{"num_hidden_layers": 9, "hidden_size": 768, "num_attention_heads": 12, "num_key_value_heads": 12, "head_dim": 64, "intermediate_size": 3072, "vocab_size": 8192, "hidden_act": "tanh_gelu", "norm": "layernorm", "norm_place": "pre", "norm_eps": 1e-05, "positions": "learned+rope", "rope_theta": 10000.0, "rope_fraction": 1.0, "qk_norm": false, "attn_scale": 0.125, "bias": "all", "tie_word_embeddings": false, "parallel_block": false, "init": "normal", "init_std_qkv": 0.0251, "init_std_o": 0.0059, "init_std_up": 0.0251, "init_std_down": 0.0059, "optimizer": "muon", "learning_rate": 0.0104, "lr_mult_o": 4.0, "beta1": 0.95, "lr_head": 0.00618, "max_grad_norm": 1.0, "warmup_steps": 200, "schedule": "wsd", "decay_fraction": 0.816, "decay_shape": "sqrt", "final_lr_fraction": 0.05, "batch_tokens": 131072, "max_seq_len": 1024, "doc_mask": true, "train_tokens": 903400000, "max_steps": 6893, "dataset": "wikipedia_en"}
Each number is 50 + 15 x the weight over its row's rms, rounded and kept within 0 to 99. Layers, rows and columns count from 0. The size before them is the row's rms in percent of the matrix's.

# layer 5 MLP up, 3072x768, rms 0.0864, rows 1216-1249, columns 384-479
108:63 61 31 36 49 23 60 67 57 49 58 34 07 53 60 50 48 54 76 30 43 58 54 57 48 47 57 33 44 47 70 26 22 65 78 61 57 58 48 17 19 38 68 60 45 54 48 70 34 84 36 66 48 72 45 33 34 41 49 26 37 59 49 52 64 41 41 61 69 50 72 89 45 52 46 59 45 42 43 36 46 42 37 81 43 59 27 50 69 55 58 54 43 62 41 48
090:59 38 64 30 50 72 48 15 67 66 37 42 57 32 52 62 36 44 41 40 40 34 60 86 58 57 70 78 47 20 45 65 53 71 23 56 53 50 43 44 39 47 46 63 20 63 39 65 75 54 27 58 36 41 24 65 64 56 27 85 60 18 50 31 40 36 62 42 59 71 48 70 39 62 71 39 35 48 46 25 16 62 62 51 54 48 36 64 67 75 34 30 57 42 68 46
100:63 46 42 33 51 38 66 51 28 48 35 52 57 48 62 58 38 66 38 26 48 45 74 56 57 54 42 55 43 47 47 50 76 44 57 31 32 38 42 24 69 47 50 29 17 49 43 70 57 15 40 42 59 34 38 37 32 63 46 41 59 17 54 57 73 43 33 62 63 46 54 33 62 23 27 66 62 50 42 39 49 64 58 62 58 42 30 67 41 44 42 53 96 59 39 43
104:74 49 60 31 43 67 62 66 43 37 56 53 39 45 83 48 49 57 21 33 74 43 57 59 63 48 57 30 31 65 56 28 44 38 42 50 34 66 39 58 71 30 49 51 49 85 59 34 65 57 47 50 29 46 23 65 40 54 57 52 64 52 56 47 50 46 49 55 30 46 51 48 45 62 41 72 27 66 49 55 57 44 65 34 46 61 27 22 30 61 52 43 48 40 42 31
109:67 57 42 31 61 39 61 60 42 61 79 43 40 62 62 79 38 62 66 49 45 49 45 48 34 40 50 41 62 64 52 71 54 38 46 11 29 51 38 36 57 42 45 55 41 42 41 25 52 69 32 61 41 35 17 57 41 49 20 62 64 34 46 59 33 46 45 45 78 52 58 27 40 44 66 43 36 25 33 44 74 61 40 33 17 74 71 49 50 68 62 58 56 39 80 43
094:53 02 45 51 57 54 38 51 29 48 45 44 42 57 69 43 68 58 47 45 52 23 21 62 46 63 53 57 16 52 53 53 33 76 59 52 63 67 58 29 25 72 34 48 51 34 44 55 80 61 38 45 45 44 54 65 29 35 20 55 24 44 28 47 46 56 10 52 61 43 36 27 49 48 43 38 53 62 28 36 60 60 72 30 41 50 35 34 43 53 80 55 32 50 48 49
101:47 64 53 43 31 47 32 52 16 43 32 73 59 57 58 55 47 63 56 37 44 49 56 34 76 31 49 44 70 65 26 30 55 67 25 16 30 54 68 78 62 59 55 71 48 63 44 29 62 35 48 48 63 41 61 43 50 65 53 25 56 76 43 33 62 46 32 63 43 61 32 58 19 63 46 72 25 50 99 30 68 49 61 45 56 26 71 34 48 56 54 46 32 23 43 43
098:52 54 75 55 59 50 41 45 58 47 42 51 27 62 33 49 69 68 37 25 13 15 44 52 39 39 65 74 55 58 39 40 51 42 63 28 42 38 26 43 38 39 51 47 49 44 55 46 47 37 38 25 68 53 43 67 70 48 49 35 17 59 65 55 42 66 31 53 37 62 40 62 42 43 54 41 76 58 39 56 53 73 37 64 31 53 49 73 19 52 53 48 79 58 43 73
113:29 70 62 45 08 69 27 69 42 59 37 21 39 49 64 49 51 65 34 52 60 44 74 46 19 29 58 49 61 31 49 47 43 37 48 43 66 48 78 54 51 37 44 46 33 36 47 87 33 54 69 50 71 58 42 23 74 19 66 29 54 70 39 86 58 37 49 37 68 59 42 59 41 58 28 53 26 38 56 59 42 74 22 57 33 47 61 45 30 25 45 37 62 61 56 35
098:58 64 34 69 39 39 54 52 45 25 22 56 59 79 57 81 27 52 42 53 29 44 47 60 49 63 73 68 43 58 40 59 77 59 49 37 52 41 61 18 54 61 39 80 68 55 34 54 55 49 47 71 48 59 75 50 85 18 33 50 65 76 51 69 42 52 45 33 43 27 41 43 64 31 62 33 78 39 59 32 51 49 64 73 52 56 36 31 39 72 78 26 29 80 65 47
111:63 26 53 50 55 54 89 25 43 46 74 60 71 38 44 78 52 57 51 24 76 61 52 32 38 37 29 53 61 37 54 64 50 64 33 43 48 48 63 28 45 34 58 34 49 15 62 48 68 32 52 41 43 40 26 52 73 05 52 62 52 78 56 55 63 46 60 39 77 65 35 58 35 53 58 77 55 28 47 51 30 42 25 49 47 50 42 41 56 21 05 51 46 52 53 50
110:67 68 30 56 55 53 60 55 32 45 47 52 43 39 64 53 61 52 37 46 27 24 68 29 59 69 26 51 39 12 30 68 39 68 57 39 71 49 56 75 80 76 58 17 42 45 37 22 58 43 22 46 65 33 40 27 76 78 28 50 43 47 69 60 60 52 76 38 49 53 25 45 25 61 55 79 42 61 67 55 49 77 35 64 46 18 29 43 17 55 51 74 44 37 49 47
087:40 45 13 43 66 46 37 35 33 69 55 19 38 63 58 31 37 65 58 53 73 15 60 55 27 35 36 43 57 56 38 38 34 38 42 54 60 50 59 58 67 54 56 50 65 59 36 62 42 76 57 44 41 38 37 45 54 61 48 44 65 47 66 32 29 61 69 34 59 39 25 34 75 53 64 27 66 68 52 58 42 38 42 72 35 30 44 51 61 55 53 48 51 58 46 61
113:46 59 51 61 28 40 37 50 65 51 45 48 51 45 44 80 34 80 30 25 25 45 48 54 59 38 53 69 50 71 47 36 43 61 52 41 53 52 42 39 39 66 44 50 26 57 25 72 38 29 73 48 70 62 38 35 24 50 38 53 51 62 42 40 59 46 70 64 51 29 70 66 49 57 77 54 54 35 64 65 55 55 54 21 24 41 47 48 49 42 71 78 59 48 52 62
101:40 48 51 55 48 39 51 58 50 35 72 35 53 65 38 23 62 43 48 69 30 82 63 50 37 51 54 49 61 65 47 45 63 65 46 25 66 56 35 51 22 48 51 32 59 52 29 40 34 39 70 55 16 40 24 40 38 46 57 32 50 34 30 65 37 54 57 39 27 76 61 43 39 49 46 60 54 36 30 51 36 28 32 35 52 45 44 34 61 42 67 99 64 53 32 67
092:53 29 55 44 49 46 65 41 53 41 13 51 71 06 60 51 52 37 12 55 62 50 46 54 45 37 52 61 56 79 41 47 64 46 64 43 53 61 53 23 46 67 47 49 50 66 53 67 42 48 69 66 59 55 75 42 33 43 75 39 64 51 66 37 34 33 61 27 64 43 40 42 69 28 80 54 44 29 52 59 75 68 66 63 78 47 57 54 51 35 60 56 35 50 76 48
113:55 50 67 74 63 53 60 32 57 50 24 63 33 26 53 80 24 53 57 61 39 49 47 49 44 66 53 43 17 54 53 55 46 78 65 58 54 73 69 57 39 46 49 37 51 42 47 52 68 12 41 44 73 36 24 50 80 63 55 55 55 50 64 27 70 41 58 42 22 74 26 28 55 59 86 33 46 60 37 41 81 42 50 44 38 33 69 56 33 65 57 59 35 58 21 34
089:29 78 58 84 44 24 75 36 46 67 48 63 39 24 45 69 47 63 57 45 35 76 30 50 49 33 76 62 36 46 49 35 38 58 44 46 48 48 64 45 41 65 55 31 49 36 38 50 61 54 40 71 47 62 54 39 41 61 56 35 48 69 57 49 48 27 53 14 64 69 47 53 51 53 45 49 60 43 56 20 30 91 63 48 73 42 70 53 27 53 44 50 75 25 41 49
112:58 56 51 40 67 53 46 84 78 73 37 50 48 45 48 47 45 51 68 46 77 59 36 37 37 45 65 54 27 42 24 29 64 41 35 47 34 41 56 52 56 53 47 39 61 49 67 72 51 80 04 36 55 45 54 37 43 38 54 17 68 35 44 32 66 48 43 46 31 74 51 63 35 39 47 50 40 52 57 50 38 46 47 72 29 42 86 62 52 55 61 47 62 42 27 28
098:70 46 30 35 61 52 48 47 62 66 40 33 36 88 83 42 66 38 60 53 48 18 69 61 36 75 29 53 66 72 67 43 58 43 46 43 36 59 63 39 27 59 67 25 50 69 46 45 23 68 62 70 58 43 50 69 47 46 46 57 52 47 46 51 43 54 40 52 65 46 60 30 61 39 43 42 39 49 78 37 66 20 51 20 78 51 59 59 38 46 30 44 34 49 49 67
109:35 50 13 63 51 52 36 25 56 67 41 39 54 40 70 35 46 46 60 58 56 45 68 61 52 57 31 60 63 54 72 40 43 46 47 77 45 57 43 18 29 59 70 53 34 64 63 45 66 58 27 44 24 57 64 45 57 41 40 83 36 51 36 63 62 68 33 60 48 51 80 53 56 78 69 31 53 32 61 43 39 57 27 41 26 32 58 73 47 53 30 15 22 60 46 59
097:42 68 24 28 66 75 29 30 48 56 34 41 63 63 48 31 55 36 51 31 47 33 32 85 53 46 74 41 66 46 61 41 59 87 51 49 24 36 54 31 34 44 36 53 55 31 56 44 57 64 43 58 58 17 45 42 66 34 42 47 56 43 52 49 40 39 52 36 56 50 64 72 73 23 48 44 65 51 63 35 15 63 45 62 51 40 37 57 64 59 29 43 50 50 49 45
094:51 63 62 25 59 26 34 20 70 72 54 48 56 43 68 54 30 74 49 34 44 38 30 55 55 65 41 43 41 58 67 58 44 49 77 54 53 30 61 51 73 45 55 48 71 27 24 62 41 59 51 82 51 46 34 73 59 63 39 43 65 71 72 14 67 42 46 45 22 26 44 37 63 52 87 33 36 53 35 30 19 43 36 34 67 58 49 58 34 57 32 49 40 67 34 35
104:45 98 82 55 68 40 55 45 29 52 73 49 49 52 60 76 66 61 51 39 49 51 40 36 83 39 39 79 45 49 48 64 61 54 53 27 38 46 58 53 45 70 53 55 24 50 64 84 32 50 54 68 55 60 45 76 19 85 55 38 54 46 45 59 33 56 57 24 52 27 50 52 65 68 62 63 43 35 56 54 37 46 36 32 23 44 62 55 64 41 54 38 49 65 47 42
087:55 43 65 66 35 39 63 68 29 22 18 67 68 41 49 31 47 43 74 34 33 46 53 23 29 32 59 65 51 70 82 54 65 33 32 30 55 55 48 62 57 54 49 52 48 53 26 53 81 67 85 30 42 59 35 51 34 40 42 32 66 31 47 44 64 55 42 32 48 31 54 37 46 55 65 50 36 24 44 34 44 57 58 36 47 32 39 48 58 40 62 53 62 46 66 64
100:54 37 60 51 34 53 40 56 60 40 23 64 44 49 26 34 16 41 51 69 62 27 27 60 52 75 48 54 48 49 58 52 37 51 58 48 51 83 45 71 61 58 69 31 40 47 44 50 66 36 49 47 38 41 43 55 27 55 49 49 57 62 57 87 39 38 46 23 32 60 51 38 55 07 48 33 92 38 27 66 78 35 84 35 44 65 78 56 58 53 46 56 35 34 50 84
095:74 28 74 46 52 37 44 32 43 60 81 57 54 69 63 67 62 70 60 44 50 39 34 38 58 26 47 41 52 35 50 44 70 65 51 34 56 59 47 54 67 19 65 37 37 48 77 42 68 49 52 59 55 24 46 33 39 33 44 36 47 71 46 30 73 42 26 30 59 50 33 34 65 58 64 65 64 68 48 46 42 72 58 60 47 57 31 54 60 49 57 55 38 44 36 37
104:67 45 73 39 37 50 56 59 63 21 24 38 37 76 56 26 56 32 66 64 43 34 27 69 56 72 40 41 27 47 48 38 64 46 52 36 70 58 85 38 44 55 53 47 35 30 55 22 47 42 51 61 81 53 58 36 44 55 28 54 64 65 73 59 53 62 54 35 88 87 30 78 43 67 45 49 27 40 34 60 44 61 66 40 62 46 26 60 69 33 59 39 70 49 19 51
091:25 34 37 40 62 34 31 68 82 64 54 34 36 79 46 46 56 32 57 22 31 24 49 40 48 30 57 49 48 65 62 69 65 47 69 48 61 51 34 34 66 42 42 50 47 43 36 58 41 64 47 60 48 34 58 41 62 47 57 33 10 78 68 55 50 64 35 48 36 40 35 54 68 51 46 39 67 37 53 48 42 64 20 75 43 39 15 45 51 46 25 75 69 37 49 58
103:55 53 51 58 69 32 47 53 40 65 59 52 52 34 38 56 42 61 67 40 99 47 47 16 72 36 65 53 37 56 49 73 45 29 79 59 44 53 61 51 69 55 54 19 69 62 53 42 64 47 50 30 52 38 53 49 38 34 22 45 50 47 31 47 43 73 53 46 49 71 40 40 48 73 49 49 61 76 59 07 34 49 33 60 69 35 48 55 49 44 60 64 46 54 25 57
100:67 54 47 61 68 28 77 44 49 72 18 46 24 49 61 43 54 37 43 78 55 37 83 44 46 57 55 38 46 32 68 52 32 58 30 44 35 75 66 45 49 49 66 48 46 35 34 38 46 21 55 74 47 52 31 32 55 64 51 60 59 26 81 47 36 56 51 59 50 50 51 68 75 55 71 26 53 59 39 51 09 54 66 36 79 47 74 63 48 45 69 58 63 83 28 50
098:49 59 52 50 36 59 42 41 28 88 43 58 61 46 88 82 41 53 46 55 42 49 68 70 37 39 56 45 44 46 40 39 55 32 54 51 48 46 55 41 52 45 81 65 59 64 83 33 51 56 38 41 29 43 48 65 22 22 83 56 63 57 67 47 57 67 60 59 79 46 52 48 49 46 63 40 43 51 31 65 48 51 59 48 30 55 44 64 21 21 67 36 18 68 70 47
105:33 69 41 64 27 53 53 41 43 64 81 40 36 39 50 57 57 69 38 48 43 65 36 39 63 52 41 46 40 60 67 31 50 51 41 23 50 70 46 57 77 32 41 48 35 42 54 86 56 59 79 54 24 46 50 33 75 44 41 44 67 36 36 42 67 44 39 38 20 46 56 36 49 51 66 47 50 61 35 65 65 78 31 64 44 42 59 49 41 43 33 27 46 40 58 48
099:39 59 72 53 49 59 50 49 30 38 37 34 32 64 64 46 48 55 42 32 67 48 38 56 53 27 53 48 77 38 48 74 31 52 50 35 62 90 37 47 40 70 31 52 54 51 47 59 59 53 45 45 69 53 31 49 26 46 77 93 18 41 40 59 53 70 40 47 26 39 44 52 27 58 57 39 48 35 19 62 25 43 41 35 60 50 49 53 60 37 44 41 67 62 55 45